python train.py --n_layer=11 --d_model=128 --n_head=2 --n_kv_head=2 --head_dim=64 --d_mlp=320 --vocab_size=2048 --activation="swiglu" --norm="layernorm" --norm_place="pre" --norm_eps=1e-05 --positions="learned" --qk_norm=false --attn_scale=0.125 --bias="all" --tie_embeddings=true --parallel_block=false --init="trunc" --init_std_qkv=0.0269 --init_std_o=0.0269 --init_std_up=0.0269 --init_std_down=0.0269 --optimizer="soap_variant" --lr=0.00574 --lr_mult_up=1.29 --beta1=0.95 --beta2=0.95 --lr_head=0.00673 --grad_clip=1.0 --warmup_steps=200 --schedule="wsd" --decay_fraction=0.707 --decay_shape="linear" --final_lr_fraction=0.0 --batch_tokens=[16384, 32768, 49152] --seq_len=256 --doc_mask=true --train_tokens=148800000 --steps=4725 --dataset="wikipedia_en"
Each number is 128 + 24 x the weight over its row's rms, rounded and kept within 0 to 255. Layers, rows and columns count from 0. Numbers have three digits each. The size before them is the row's rms in percent of the matrix's.

# layer 7 MLP down (transposed), 320x128, rms 0.192, rows 79-150, columns 64-127
096:110123167117099117091111153109110126120094140147152133223140136109162121124124103100123108118128159132120122098157125135127107111162128130102108126122123107144133150146166159110147178098122143
101:132142111119133188111130131116131123139066113169114120176160112124120169128119112107079149139140142153131068113125140142128103124157156139125137148151147115106097172129135140123169171097133168
095:120143117160066167104096125113126156127077122145138125117135099086111154133124142107075097072085149140134102151123124140158148139174134110116134133113135108165119115139108112107127137127113119
104:098156094049139147168100130160145131126123112117150142152109121157117171104127107101086186126163095116121156136155139100107110162150143140102153109140127127112133119129095139129130100101109110
109:166123173105153081069161141122141152147111137129126141090161127110122130121128115113120111090153126127139146132145160086153151127096112145152169120124111111140156130134093164128132170135111086
100:136142118123127134109127110067118137132090138122112180104094129152149105104147131122129088126156159134153124127128110122106093124091132111171134056117128173112114112141111151193151146114141173
104:073148147087130113128090147121143147169148115111117158112122110092141136140131105164094157187099141123125158167123186152113109130122135149175108108115186147131135139147180151093137112141115175
099:139119138139122137101118141090109136117115119129123146137161096139108099119134118143112140116111166075171135132123130153114115156133130191112114104119115137191115092098154131143159151120144142
095:077113089111122125152153101089151159140145134113156159121077090090130149119131143160114155112130111180130141100157149113152111091119127107179128147146157120089107105182136149143148116176153106
100:103146103119067124109127147083137163111133145115105131114111142149120127110120163110130138115167134149140150155145110123121104086127103132168091081093154152080138146116085102121139126144141147
102:127117135154123103116082117132104114125130144156122110132120142123142166121131128134120126149098057104111139142186134134157101125125162164113143175166162133117122118128151096155135136092091108
101:086132150120127173101121095185118143121109114131140109155100135121137127157103130091134127113147112091154139160166112140133120113145089139158121113141104117130172140077119104107158108137154167
100:105129169076130109165171149139116093142112123129111147085104109137092134167134092098114130124146141132150115084149116112134131176140179128129157144139118120116127109120161122130117155127152114
104:145121107144120206132144157121139150152130114114140129144154141102138092147154157142168124131081150116122117123105137116109155112113145103118131167151116164109140047147166128125106151124106135
103:132130102174134109119171108103103055143155102114113130101102118148113126100097105157129179144143137159119132140149069114137123123123115124115111112136137130139108096153131103101127151123147120
106:138141156118098117152143132116104137165116116091154085112096147129174130133115160122116146133104154075116143160076148129121165184145172134119112150118140101132159128149148157176154134122159107
112:147120172130180144097120112135115140149120113115164114149085152096106110137082117084102132094113138090103110121151111105065141096148154127153117157140113134149162102130130118116132149145168129
095:109147119128112093082117129179104155116137143126134174118067111123145098131136102113144156119110092153135120127115097167127114096118085113089155109111170112123135160174166123080123134135195107
096:144146128127128107115107165151147173110144157103115129127130137104133102127157096110123115098126108120117110144148121111145126152107093156127094169140113107115150117129101121122166109126160124
103:168110147120130127125136112095101178123110132138148170120093117122077173131137127153098157120153134125160119086131129105134136069164137088178135150124124103104088129104110147138111151152130129
098:179144133139129131129138123148090106098098078131155161188150102116109146094093094126165103112127159141182119163157127094130124137123163116136117124132119144138153163112123109109144137151148113
103:185104176086138170119135145148119127117124130157197159107090153145116146163122128141129166129125123116172138111171155129124151126136129122101119084127135104104139162201113142146124161112138134
098:146145171154134143124160107108165120134134104145137094119131105118133144107133105166177128158117130128088125092121124143159111104104161137118126124081090124123092141140144115142108129148110128
107:115147154118153161138187112083127140151099119100133106160108177149097123124149154121130133103105102145128150124149153144068149105080112120151155175097153141134113118176127129125151157112114131
100:149118155159088132133102124078122135161160135069119114132112138124140172153121130120112157103176125158150102079105157160090140139096088125145138146146132141053128121119139119176107154136138138
092:097159109149150126077165150120149141134149135133160108094135137094134153142110145140117159103108129098098119118120140142123146111124132143168128143160167136119135094117198118080145150090105142
100:145124147125194126123113118110142101127138128124094108111130090173151124057156114083158134117095173113131126136134125148130123127136186109123155135136128132119177099115172120122152113103131140
088:121092145158130101176153106118102167112145172119172136133126138065118090117095139102121126142126160151128148148102116130143098110108110122136118115127089137112121137117140135105095116172130152
091:170137108101077131132107119113155137129098103106121178136107160122151096191154132110160153144146145144118106098112137131129126104059170097140080152173095119128137130114134132089153139142113087
090:117158126097126141130124110156151135118082093167126093119178131142109081168123110147131130115084145108137138112154124148099135158132127168116121128154110115159110185117124142135143141107128158
100:129104148096112148170144046121126121123122120118162168106141125166123162151145124127112158144155089096125153155141144112110087103110174082115140172119114093127110124118144068138136178106134114
101:153128128149076196145136126132116114143128096132131119114135118120154103121126147126106105165120111160142124113102148189126113108144120179066144111133139132122114127149163126132131110139125104
110:104144109098122127119125123158121088145104102142119133101123132104102128151139118139088118186103116197140076114123120158136128138101142147120132101116114196158117144160133075174103152146146132
108:127144127132096160115124165127120134157131134123087123098116154072113127126141127102149089107086083129101120133132096089186157145081117131119140157161128119148102126164151158131133117166154076
108:098142116187137138116084057147160107136147108132128105132135128142162111192141117146127090169113133131127131123129107138144132156171158140155142145157115117147116107128100119117145113109148119
102:147155073119099158132152140125156091102112120151110146145108122137132120122068102133148106150118122154139134078163130127140103170083123145139126148156131113105152137127096101119109123091110099
111:107106139127156089157141087118104116159116172093139151108100107148128137122122155119088158138146147157094151171118189167138146133175133154128142151077120107106122119095122151146138092109150140
104:081140142127133139118103099107099075092094101128096126122150129085150126131142087140131148090124132135162132114099111134151112132115155114083119118124196133119173129121099121070121118127129148
106:098139117178158094131176116115170119120111155167106099148125103119124127081125149104139141154136132123096146137155075103110163105125097137109136113111113078121120152131122146169142092127132137
099:068145099130098116131102145141156147118125099128125129120111181088163123151112121151185110146099079134146180125122125132084138150144138139106158119125126170158150114089090161123151090130162118
113:147110133096159153130153145147143111085130110133130149133151116096128163141064106110124127107124132119118141141154092159157186117167170114099118139111143159139174156132091159157130092138084135
097:161122145133116105126116103132101123175145167167147086150129118156146144153132175089155116142136123125073161166128109118160149090095133129144099153091147125086164113130086135147113122147203136
105:137123137106131145131141164138148065132139199111134141093077135145131115083137158114073142111113179141139102093120109163073135121139124169093115125138096105141150137129160138125138085155162132
093:134092157151091163152143118135147147107142119131150132121143124107084098111122121146115096129149135139145154162079114114156123112149089105137137106125123126139126156205102124109124140093160128
084:099152133138114130163105114102172145182151122069108134131082145114136126091157120161156131166129137136136151083094124110108122161148124141070140173133100134143081106169126094122157101150147099
102:165123129143153155121144147106149107147116173121155115138108114116132103105134137095144137074120163111115152155131068106134157162100150130104107163164129097187127162138089146090128137141108126
103:118108132122104151152143148129152092135156115130151159089108134130106162108136128130152125120144134149171123125108144114188145125155104120137159176128125138149138192160174138077111086145120171
109:122159125114090127155150128110168127096106103160131127145172108101124136114148119129137155128149152135143166123129128086133163165133135152124122119131108126088138151165181117139158161151136131
103:143108151134112079148146167115116108118143142147115108161126145122137109162140140140140131157147148152156165109119173112116150115110109148102104156116131118108121171145124171100087135132133145
095:135128127125090127143126136174120092111143128120118136093154173136136131141138129116109118108115109110127113123130155170195139159102134116093112162156127145149127095142115100140069106149118109
107:124085094114095117146118128086129111124097105168160129124118140116110146106156110137126174126117104148135138090113132112150142107110122131093145124123130108111100131117100163093107169123115164
107:130121113103112119152121100104119090158127105106186126120165128117141138143156116119142150154158128142173059156205148138120157126133141161105103139130094109122118107140149157113146057134170105
103:144085131132132142123137152149136104107085101109141128122144142105128125172138098130120172109141109108123098120126115094198099144106175145108141187137101132141130124128158129087127122113120176
104:122133057153115112112127122130120129102116085095164130150175074097136162105143104127119137153136156126109101111131126107116195142114123113114116164136142103092097151147147120154100104119123090
099:142110132116153135132157091070113134137115121105158145115100146122130174107099149136094131096098103147170098169110159113103109143133126111152139115157137162138120117156118103200120134091128167
101:152137173110156146151147056180189122125117114142146124097114130115121132140086106150113084137143074131171123154090146104094128127165159146130140137160143141128092156133130106132135149126154120
100:116197126122125119133109143135122117141136107108124152126099128104122146109134134095122085092126098095112092113142091140093198145131158147133070173110129122128150104131159161141144150156120130
103:119135099124102138135142126132140120135128158088110121125152107111132140111121136138124130113166160107118139150164114144118129161143106088126150149086126145122106195149123111191151134173148129
099:147117133143143152162112110105085111134139182134149155152132178126121122141114136109164121076102113115111120165157096151145160144111092144126074124143158120141138169122146141117152118147148092
099:166171152116087146141137121155154134161165120138146074126151106119101113160126089102112116116134126134122161119158117130127123117158136108116069121121136078135138109165098116123106162104124136
106:130086130096145159139063077128169131100146113157119154118123173141118077110116128094075137093120108123119124133126125148130136166159139102137147106134105131149108136150098125136092138133110166
087:115146123122140128128131180156157108100148138146132125157127162080176170083107165101096135129141156160132148106176114140120152125157147145116149165154107095122127162075093162142142138155145124
091:108101130150103106091156165114117138140161131125140114146149125146142170123107114116153113139145129149091116122109130140158117128114113148147127177123134104116120141130135147106093098121156149
090:157135129089116089147186117135124118168120147142106165145165092153159175105131107123140159105166132132144146139092121075159097119097123128073126147146115174103083145132109125104128108120174100
101:127133134159150136109113099132138155112154136082128107146139163109127199146151101136140084129108149102120110115145106148165131147118136095141106081134155162068114117160118121107123120145107093
091:109150157128154150114121127149134148161101132125113095101056135122164098167130124107125097150163092146119151138148136140099145122136145156175115130128129160109134129159108132110149119124103099
104:144131130095101107115129139081119153137054126126134185064118146137127125111126126126106110098085152119085124126151158125111129150105090121125120085114152153157096101101112166107134113141128150
098:113151143148129110108107145104068123156110104116112165112155097140094069160132168107090123154137144106156108179101126141133162127166094121133136146136125126138157156121160146099106091096134151
095:139132132111104087111104147128080102140079132089151133135114116125114138154142153079109173121154146125122101141167150136166096172100157116131120106125154155120127128131113107147176162097077088
095:108086163104139159144136131150088137127138130153135119180163176134109121104142109129113126142113081121131118119123085188139149093157148156111129133138134132156128147142155155107123143097110121
106:125127126115139104136079140152126085119111117143125117150104152111146100179137125142149112135135095174158112115125089140085165099066112106111150140132148163122114110093087116100081125162139108
094:107129111147144124097130131172105112132106111127118150159133154106137104115093094153155167144114108140131111095113126114139096123152141130145123129075118090132161138170104103083102168134156110
# layer 7 MLP gate, 320x128, rms 0.27, rows 80-150, columns 64-127
103:138142127131141208137124121149145129145159149123118110103129130160102083083106107141141113133132164080120138152154091173125143122109099122140152112157146116126123121110138180109138126152151084
102:114143157135142102128168151149150127122150147152119119079137130190162088112148097107170160097151154107118159092141126102078147138147137131140152105164098096154126128082113107132128087136118117
096:107107148149106163150132116144133129143143113111148130156097074163125153119128113126120120150080118118113171076074131115114122098106121095134158116155112117179125122128147178143127130120086171
108:141140177125115128144136125149127131142152157143127100157131111132148103108166119133085119120141118148206102079135150131145142071144099132160108090130161124108114123152162100129121132189110108
113:128126157119161122179131160132134127159154147129167106147123140101130202127172131106147080153138147119091136117134143130115140087090133146116126148112076139117158076162133110122145149117116129
094:140122138160167141177099130148145109124104142106111112164116105123133097091145125107164126114111150096188142115092107117080123175126126150121136130128101132147115169105102118162139152128077130
106:154124097147128146139130089114127109179157137106108164151122174144110062162152125120136130169109145151148100104180120153135152109123159136125124120118107163092098128103169138112118098101129126
090:155107177094168129140136139145157137146140098195134122114117188132175122123130100121142117099108138116130134095114162123145107152113119129132086152141150126142104074152182110114116155130091137
096:126111152185138073094160115092132147120115148143142136117120130174161162135074090110143145122120150104158140165135123085132121105133129136140115130126138111137202117102143142112154160167171135
104:122104115117158131135121145108152120124134148091119119089141096099098168096165141097118121133133166111148134144142144158123145115158132165124133138150096117099141141153121168113169146142186127
105:103158113106094123141095116105097143127121118109144116139146118123153122148143166069139079140113141115182144105100123123117123132107130090160098130112108144169148106132189180172112131144091112
093:144100153133102159170128124113107127123137132122124160123146148108157155103136139118141085148121123106164108122158104120118153168119135153144141144159133101102063097110149159133079117126130119
105:119128157144093149094161141158150134163156171134141102104139121140109141099142141163121149152124100107155129130131116137160117127144164089083130113116161139159109141187134127117141158148099152
102:142098126102126149139154118114132096106142144095177128126143157116141147122131145142097098116128124158132154129123113124103098152149131160114153154127163129137124089150124114164152175081149131
101:106118137105092153130153125157146081140169135132138128105132098157114124138103114104126111167115139113165139104107103136104121156127183090144090112130117162133143127101134113121126081126161141
106:146106171154116137148100128164119143146128136074116108168117145171109140149122110141105137079145111107114097150126091154138097071128136128119137126144130109143148112171131144097136111101148136
089:138141128096166132135153096139161098092098111143146153160114182129080122120084079118127119082141147137108124146159110143110120133144149104066133149101112102157121129144096153107117136155111132
094:148110109124093138111153117150115091146151117097102111145122128067137110131147116149089134156133101104117146129141137129114185095110122075171144109140089127128115142107110076127154151163135130
108:158113160155158118131118138099146107089155159145102158153136067138124143129146119131099119138149113111105144091108124087119165154126122127144156117143111123154154119102121106136187151078140103
100:122148099167100141116160161140141131119156126198134157114123126139161117100140148134123121135105106150144162125064153088108135111159170114120120178137090107112126109122154113130092145121160098
098:144181163148160104121136125131137133148145133178124123144178113109165116104174127165137137161158154147123103175175096127136135122157155131085134102152118111114118137115148113157112109143153155
101:089085126119137106141136117132135140120082105148148154083081167119155103115112120117134142127129072112119130133122154134055138121142121118141115113160130138125123140136134113102062156115160111
108:096129096151098095120174162089130136115146130099161126139117138152131096077104112132161117130139151112134120143075122128105100106172117132078117159141113098122149106120135159130112113138146098
096:148129150088150116131105119128164174101120093136177073119169114153131152124139094132109123154128089138090155142131120106154152119137211146125141117098135189119087123127124152139148130150075125
096:142133159158165121151103072151140162100110108086145156106122120135111120133131157143136110102092096113071157123141122121122180062114153089108120084148157130081087113129106107153147157126138104
100:111088099161134107103149147109106148114101136184139188145142113098105124118140130158115099174161122104071118150107163120134094104132121143082162132141073121111099129090113114111144119139145102
089:121092142133161113126151121106146124184125120135128121138124125119144178134123107129143150113158121137134096141107133135157153099107096134157116168141155123126106158148135161082108118139130167
099:105123151148136158116139127122105142123135146141100157093116138134141117131166137132095067133124117131156117128112136149120129111145100113178152156078112107126171099145068124127104096130167148
093:136135137160132080115098127089120134140181109119105203113093118088143158116138136121143124114123126138130090151143149146125105126126119108158128120107129083163100092118151122101152145124120127
097:132115170151102120110095170135160121128122143128173104125159140106128142123115103126118156169096149142159176102146105177118152114150106155123157094177119096095122125127111162132101095141175115
103:135122117144125122127157115133151110101138169080108161162126157151134121155159137086116137127157133130124150129110145099139126116177161114140115154099149104123126150138096165117142128087096163
109:142123120119098146112116145128156164094132151160139117090155123117130169118144165142145101155079141161170115154109144152133102115120133134072122171134151124115077132153137121125117145114097136
101:098132147117132137116173153145109147108171124171115171191105141129104090133120156147159126147108106119109138127110056091157173117125163146096085124145094120079133143144155115118130117138145135
112:144153117145125127103161126125123128099102120139132115151098153178153087141162133127101109099166156099140175104133096096120131131115170135122147121122123108108089121126045108118104112139149125
097:129108144146149107114124106102171106119151139159143127109147143131115111112156173167139126096141089145186151122117135116128126102130138106132086129160115138151056129122131115134165105095120126
102:147119120167126158194125136150116091078093157095131096108169104144116147101120164093145116128122129093115106144107098125149094117163125076106130124122170139150171137193147148172147149131101104
096:093120119148124154115129109143109118107179172063128117119158117125125169114162146157093133129124118096107119083117136140114101152110175132135152165111120072152128122121142084157154129139108119
102:133090114157104150086086180152152119181126111114131161125119166084127101101144178118109101102120152145121139131118124125155140106108144101125120155100151125100111119159105170114132111122088120
100:134112133172113078111106125117133112157161186145167158134169141145124137148086108120137109134147143121178116105154106100103149127120134135137130104148119135120089155135160120125094106094103124
114:155132113123123184156127130141097161129122175117112093129112147118128116075136102138136158128125127104150155129165118137110132129127123119143138143109147116120115162146116140161175129113127118
093:140122167137121115127132144170144158127122110133134134151092151132101123114176136134136152149133162109158158176130145168126132099154121082093151117088129092163125171135150129130085143111123119
110:123100159124095128164120141135110157133114157096185133157141119118133174149143153189124111149123113121159141134098141143103115113115153186129125128096114117106119102134131114143080071122138111
094:148114120142126148086149136103106122073153108122116138114127131133141125069140127132117162127138120103113162132142109150132113115141154141144085138120092112129081104159105125156143167138135109
087:167071093140150167102121136100103167113132094098143143150137134152120137172096113152108114147132151117106154147073161135138119144117088088128152122139128119176125109093127139142115088152130132
105:128129071135115126131100111157111136138124113113079161130151134143164159141146131131116104166131098151165124109128171122099115100078125151176150115147156077130170131162139119119067166153140114
094:115161162139094167162106117130151125078156121106159142121083108157120150084153161140122110142115127147105122121078155175141136107112134074138111091142125143136124121163082106147143115110126118
105:131145128139143131143132170153130122135164181129128130111144095126130096090125101118144171088102109104134132114132132126109130134148129152117074147110156147131118119177182132086108109123134137
101:125079117105158107139078130147181130103139141079175110127143109165145133103099146163134119097174120140131094168116115163094076124116131144178126127111125077131117144126171149123122131124131144
099:085074140122133155136143125142150125146119141098128150124116052140144143176128134161117100132103142119137109147164117129144100132085121129143133114105125141126107135139126095145119107089095138
107:129177135131158134125133120081116140143147133138116128127143099127177082112117119124080116163161158135118135165124142126101110140148134113122122140166149093147126105146117124107095119153140149
097:136127124152112121139160101148143110128145127096076121113135134127107165132101088107180109112129109116108156150117138124135128091155118164158137124151165150122145134162129091116129143098127112
101:088125111139133119133119117171150150147165153128124154091099104148159073137130154150122127121107110103170126108106111162152085085140125134137092113144170088138124128163110132073102121120156101
100:137138109161151142133114119096141113093184140116103121099161129093119138117132116121101089096120098144121148127134123109148112145118158108105154180128138161074186136130123132105142156126134153
092:084137133185103140087140151139084153138129106097168132095088132156159127104137120103203084152122150114120116150145112154146108100087086140143133136127116078137128139145120142108133155177145097
099:132137140126113111108138131127103221123105110126096136111147135146068119080177131092139077146128151114138132112123129140144148149135122123110136088141126116093149088126109127159138125093140145
097:130171150153157122151122108112163129168164184130112114138129100118151114134112147132106126154111106067141125119161078126110136117139126145110116114092107121121120082123118157102116106089103121
109:061112153149118117144140135124113137117107130122161143116149136128108162155171136127166104094101119129109135099165135124129171078089106067115136134172123156166143089152105173172130167104119142
098:141133121170115104159085107137109135116137097119112130153108154082143132134131134183132102136129131057133104111148125107138142147126099098137103157165127114146094096134126150131159161110091103
099:097133160131145140168076112136076139102140131110118140132103114144142151096144074141106160104120087152106091163120083141112133088156111103147121117115155126137130178133157140142138138132145147
101:174150126168119118108139158164135132137098122144112133083136095160109134126107130148126117106147139113114152132138158110136147118156158188093107193122104108106148130135154121135133128141105174
085:166127121131096126098090126132108103089166124104161138112170142123145072165124166157157137155104112114126140177098137095113089140167150096153134106163165161133143146117093115129118104125120134
087:146101116155132100156149202120109114202137149117109169116129126135110152112114154100099111139113105099104159116147130100126105112109129160113156126127144121171101126114092117151116121121148098
099:141152153111141136148103125141110114139141124132179149127148154073162129107137138101146124132170109172090134139139085114136137094131146128106139113123149117134110140135154149097178142166079163
098:132132125130125142118140113129164084109106179093133127148092129121131124133161110144158115167123107151117134128145090165124128125118157154164112118128056141118156093162118111089113151124134100
091:144093135117158139103107096099134177102135070141154111124128118146142172126123121068149130124094127112148151108121124054118089124105147163157079123161165113092142121099150113143129127093117110
096:130144129114135138188132146087163146128149137125136084132113167150106108079135124146123127123110121148115122131167141122178113135123147133132132178166132124099129157140135104139153122107132139
103:103151150141137116144160098118121172158125134087125133130132153109157106187107143161090154111144080092131129132155106110133112099116128178145116072131146103106151102149108158177081107131115158
111:124136090125172177122119173119173139120125178127095139139171188123163167153119153099123109125129130157112148134117118112115123084126139107117134128170158117153131127123151144108138142174106165
099:099102091127098105138171131129109081109139152095131125144114125162116086099117127159121163133143111142145110136116109164133163098145154127128078108076152110111138120155118149154142119068108125
098:176146141098163132129170141155141140099101139172116067166132114144165142141135130144128091164159133136152118115123098127147124139100120132097154130146109117117170120116172126151156146169143159
099:140166132129099078133130102131146097099168134099106130122123115087148108141125110117122119123157131144108143154126126093103190125146152101138160103112103092096157176124155116118130136108145176
# layer 7 MLP up, 320x128, rms 0.249, rows 80-150, columns 64-127
101:120151151114140146142127109115181125141138133176145146108097145161084119157152161126131071069177119099139131163112075131070124155144134165118137155147136113103160108121123111120131120147148150
092:133114119176117148132094159125128153141125130115130113117129142094144108117156159104048175127151153117145155127152103113127121140103145153170156109163134098137119103106171146134136129111113114
099:166136090134072077146173098134176113105151136120072111134144097097108125134144134147117090083127130128115085115102164135127132141140111139127112122094159147098112127148134138113115128158098172
108:129168160117117126154130111159116123133105163115160149140121143120108102143142100090107176117136113135117159179119140117082131080152126130136157148084095178125145110080101098132088105122150119
110:107092148150088133141110104102125147154141173142147137130122149131132177136121124158116103105165112158134130153142120162109132136124122101151107145125107105104143123138082121103095079128148085
101:123122086139104148145136120113135100108105119126107095111116168170127151098132159141124147085125133134127166135129105097102139100134128107137109119127094138167137101090074133132129189130133134
104:105165125130117164157127077116170117147124115120158154076123117109158136148148127139140112120133062132131098156122123121168106133098175113147132139142127164127096107115114102116145127128108132
087:108116136178140101147157139158125127132098129173136165184072144113140108135100135141111110155130132122121148119110101080115129102092093118149070187125123110120121133158102145147109167147118139
098:135188093127083089137138168128165146140116127133127131092121128130151107138128140140169142115131127125128126142150111150161141123156185156122106124103140150156102107123112128132136161149143154
100:138099152138116124122094128151130138131134122147141175104171146101125143142152148132150115117128118140120139087104105134151103147084094114104158180102144103102113073111108120094114148127147120
098:146117125148124150166110113134107130143129123110156108188125164152092123120109099104129091163106165116105125112172119140145150146124169137114143142169131141105130135142098135154121124109111133
093:142143131145120110124093097139081134132099128073128130132132137115091159081156109117123144175135155098089081135142122117120098131144130129134147154142123163173157099126132154103131125101130119
104:127142154143105137165140146169109138110155101116128113156148136128117146139166102097124149091178112151145100143148127112152081165110154086094138161113125106132118143106125165068133121102097088
101:102127131098139113086102154149175129119148142090128109177132145121130128120111130122103123074136150145082134136169134108102124101131141107124141106120136133108129141104121120159175156108106108
111:113090138092153127153148116167121148102106144121127140130086113135070186111115133116103124098122063097149115156130126098132167156170130137116127149102118118110133124144200110160138156098126145
100:133127149126129107143172107111096125119118117095120093135125123132057126163103097140095182133083142108177163174134127136129144116150128136130130147103112089140096110135154087120083142118156116
092:137096116154161126123118109123167073109156149140116099114104130122130155166117099126117126150102133149123142168142130145115135131136127144142157066106141075156114149140108143093091162170120115
105:158152085106108166105161139126115114161148132138151099149112129141141137108117156155133142133087106149134180140168147096145136142106128104100106152126121129122105136119130116111147098115124138
100:133136146157131143154131110120164125163118113121079088113129132145098141125136111098162134103129067156130181090094115119173148134103144145136118153131095121121138121132139165154106131150104133
092:093148155141118130129150122138119101139109152125068124181114139108138115091197125138156106118158120143137115137084120076152094121131113153116113152139112124140158085099088170114164130117126162
099:144146115100121104140105128136083142135127124134131072162136099159151119138092089101138082163122138142147185113172145129153118116132106141106148157123090147133154120126136132125091113121126132
102:141130145120125128097140129123152101150141151115120154131130138119153119121147132136154113165090116157124118112097089120113188151121090093134135130153106116107133171100122121131140121138165107
101:132135117131112141146091111117131115160151125161130165145103126143157160130082081096124159153145085106118099145093122111081099067089109120110125156115135123113176120132109094153177142150162144
096:112142110132123143122134153123106107094100091168118123148121148117100135123093055105144132127072171159160092173125101122111148087156129103128161112159129144116144121165132144141122139128123131
099:158090150118128100078129127177123151158122146158134156141091107131198147103100106134102119148142141139132095114151168103120128141096119122106080117138123145111113125164122113133096138111094139
101:150136154113100114118129125171142131082129085140132128089128142107165148158126136145107129107187115103087151187124154130111141138113124120133138130116119106122130119103086142138173114157097082
090:127099109132081138112144101167101134126136175088140129092140118142170123128138121173083143108136097121127152109153172093124104114133120123125129150128098132102140153116122113152121155126155141
108:089170156150126126142150106158104138164113120137184141096170127123145077072108088117119106141125130098138119172113115147114109138124113139124073080083161119129143127124131154100090155135120137
093:120123117168126132092116159128162136136126141171133113145098112149150191125108096145142116171091168123128123118124158107192120131138081112144134142114126122146160144135130094130088114120099141
096:127114141100094086131104108170124126106113125115079103081134129098108116133139156109114157097092144127168128135125120169150136133185132157128135131117093132138143177138129134123127142139142077
104:126116079119123139143150111129079150158143126088112089134152130107093138180143099127120159117105139131168103149154136148162106122104125078144090155123158144121132135106142132111127155149132111
112:135172128124164076118168108135107134091153123136124113124148103132101130118183143153164124098131075140133100103127113101137160135134107130139116168097088136116084084120166099088139100125122127
105:139134107160130102136140128106144108070142127147137138134127115161177125122110153158116099133102125114124135126125148154131157128058117146111144138134173083129124130121109145151185166106102098
104:116127128150093132099151187142107159126096102143112126129141161073125146090125140134146117116127165128162172101133104155134111110149108153134126149171123160123118100133158147139093128128125114
103:119142100104132112093194159136098142123159111139178119145152094119105117135143102158131123128127103078124168096117123136142166137145134114120078108173113128188160121121099136134160107154168122
098:166099119121100138138096116106168098106119153203107145124137106137122178131047119129104085126122120150100100136138145126139153138153066155147165114118116156120101103110156114131143163145132136
103:118139120096172122106106157212093128103099127165138124149126106121087091129117109144095082138109098146090129130129127157154129134150137129113152153162134146177140138158117175152112150101134123
099:107144108184124066153113096080127128101142144090124088123101188115137171122101101132133118136190140120157091127120148097136128162163133118132127140104145118133136154139154120102138121135158119
097:136134131179140108104133137131112133123151110139105132114168122161108081161147122101110124126138138182130115147117141126136134142137131160137110107098156116108146109098130157116135073145114130
108:153135145092142154111089125174082142149103123121113126165102087147119100104160135174129107151127112103165151145177106156090098178157124138151118111138110136135149145114093126112125183154108133
092:146143149149132174119106094100142143147111133156141099142155165108155110110147115084127166098125127146128125134135097152106149117103109127136139115114154100155142073135165125096137083132130088
104:154147109115143160107120143094122151130099142131120118172121145128131092119117138070140131128101122132118119133164146105089133122107141112120083201103178112100145112103140129151101132139153155
088:096141116133127114107123103092136153173169119155100180104132110107134125115155081116121104139100098166125125137110128162121119122113145149129175126105111118145119168184114118124133141121134148
091:114160170130140082124142147144132080122118088132116126145117122108113085102116088142169134092127140117108093154171109183115108137138141139118072085127136090117109123116140183138132121136148115
100:143135133170095135151108087121076087158155148150153136139137116098108159152125140140173094125131143178108113090101129178144140118157110095117143087078125103120129134110159149118117120134163147
104:098094121083143146133087122146127110116130100118077117090158100083130110129159191116147129143117144087135138148099128123162119125152136134133117116135106144113116127150147127127116160143134144
110:111089132139115135160122071139138084174108120108134115139185109113109094076108123116102097116122104119113114129089121104122141100131093161130148127106145128126137116107134125127129096138158116
105:118131155162124158172126120134138103130141113108179150061104122124114158121127136134070155114137077118130143105132124113133133115163123115107119139103138141120139091110156108141117125127131115
094:129122142138127134127130130129154122101110126133109096103107079091143180100146140143195118144120119142091136131092142162131108093123089098135148126125138142144060091112136134138160082053134124
109:067102122117121111187145118107121145132128134101146103089161098131162083120144113084124153153150132140136112151187096097089108107108129157104116095134113153128152109129097141141126127133106140
111:115088121165097107137140083128141128134078156123124157107150112108140127143119172161148137182114126157141126121084155132112149120075119115134109176150106142156161144111132144126133113124167095
113:136081147188130144117137130099123175108121143158136137138117147109143167116148136124120159139143105144124119182125133105129128101107129144111153094153155139146104148076155112167125116119096171
093:132128132130101128165127163155124146142168147155127126101142116146186135175142189115162110123089200112124081095111099099131079124152116150132126136134130114116127145155082174119155117141130109
093:130154180106111154127167092080153104105107107138092131145142149162120157166102122084111100108132190104129137109141125070134105118115087140133129199134133131125106114126112137127157134126159124
098:134087137140119115143100114134134108108109149107145135168103149102145185065139111138152146116144136148152146084134142121118131131123114112102132152156093140090178131114132164119104119116147107
099:138170116150104152147108127139127108161118139113112113125164107147090065173129141127151112112135103079156065155106109152171119133114134138134123134112123133159120122115149106099102099137118125
104:159163119125115147148155143150081137143106155151147094159149117129145138120043130156117112087134131102141135122133130163121082114179121082135148126110144155136152126120173125139100123121139134
100:091132161133139119148124118096117159102144110145137091167076180109141150169151144129075105163111101138108172073113130121128141131094164185106136112158145136135080134091089121101103149164102119
097:148144168145060086107136123141104107159126132116109127146154095130075124135099100141135140117132138126117171146111173132113154099125145151136124114145091140137142110104115114154130107132104139
098:128149148164127158110144138147093105128079151110096105148154140133147124106168100102109133099159156092080169111113128115124091105113144108120142145148110115128163179159125134110145199117125110
092:120118093144074131149103174117161133100106097156129129071109144148101117140134155086134167153111115084126080144149141130130126157109113112118138122146127134109108103153099084136132083148162052
093:138176130119155172117163124113112138127118151145104167181151133121086094133147135126147109120153109139110136136122155124121124186156133077089157163149106110204102110130106104112124107125129118
104:157108117175090116119133110110145111163099129140113123108099113130154142138078124146114115182119106147139082113126124153163116116085130138135132149090123094171108120131132129095109145154143081
097:108111114112117144106130148112164134144121133136121100124110132099142135157111154154143121128103057109153114148137144098135147165121089144148097117112124074077160129151126097173090128128098134
088:099132134148105118101165156082147127142102093085151121142126124100090093086116114088136110126116099096134145124139167138106121108111138181105080131142121133158139149125121130144120146118150124
099:136136183141124102120093153106128116099171141112136178148096116131082133136140113115111168137123129093134130093163121137130132135094107097125118137094156107140159116132202119162086113092131128
097:149097125131140108178116136150091161149120101149155134114145112131119092120118113144151112147122148149120138066130160138114120129109144156171100164129098165135141079131180160170141115104139135
108:158110090137144122154104168125133156119134095116127123102188147127126107142123163128116128136178128125103128156101139123116122124136101160106108135127126172100152141151097200116109051120138114
089:115126160141103098109126103140141114131144124084110135090125097136091125108175155142152133131133118189173174127148138123134167136121132162125146163109109094151120120104115121124091083117164098
104:123125170144145106102135148126160114154123088129139136149130196111103139124080124143152109116126122125121154149140124092169164134176166136119117152129093172061108106103128137129118120157147110
088:093144117132144107079112111134115125116157103080133134113165085097071115112156103126161121132121104107138145091104148120134115107129119156110125136134094122118131103102114140121100108135108144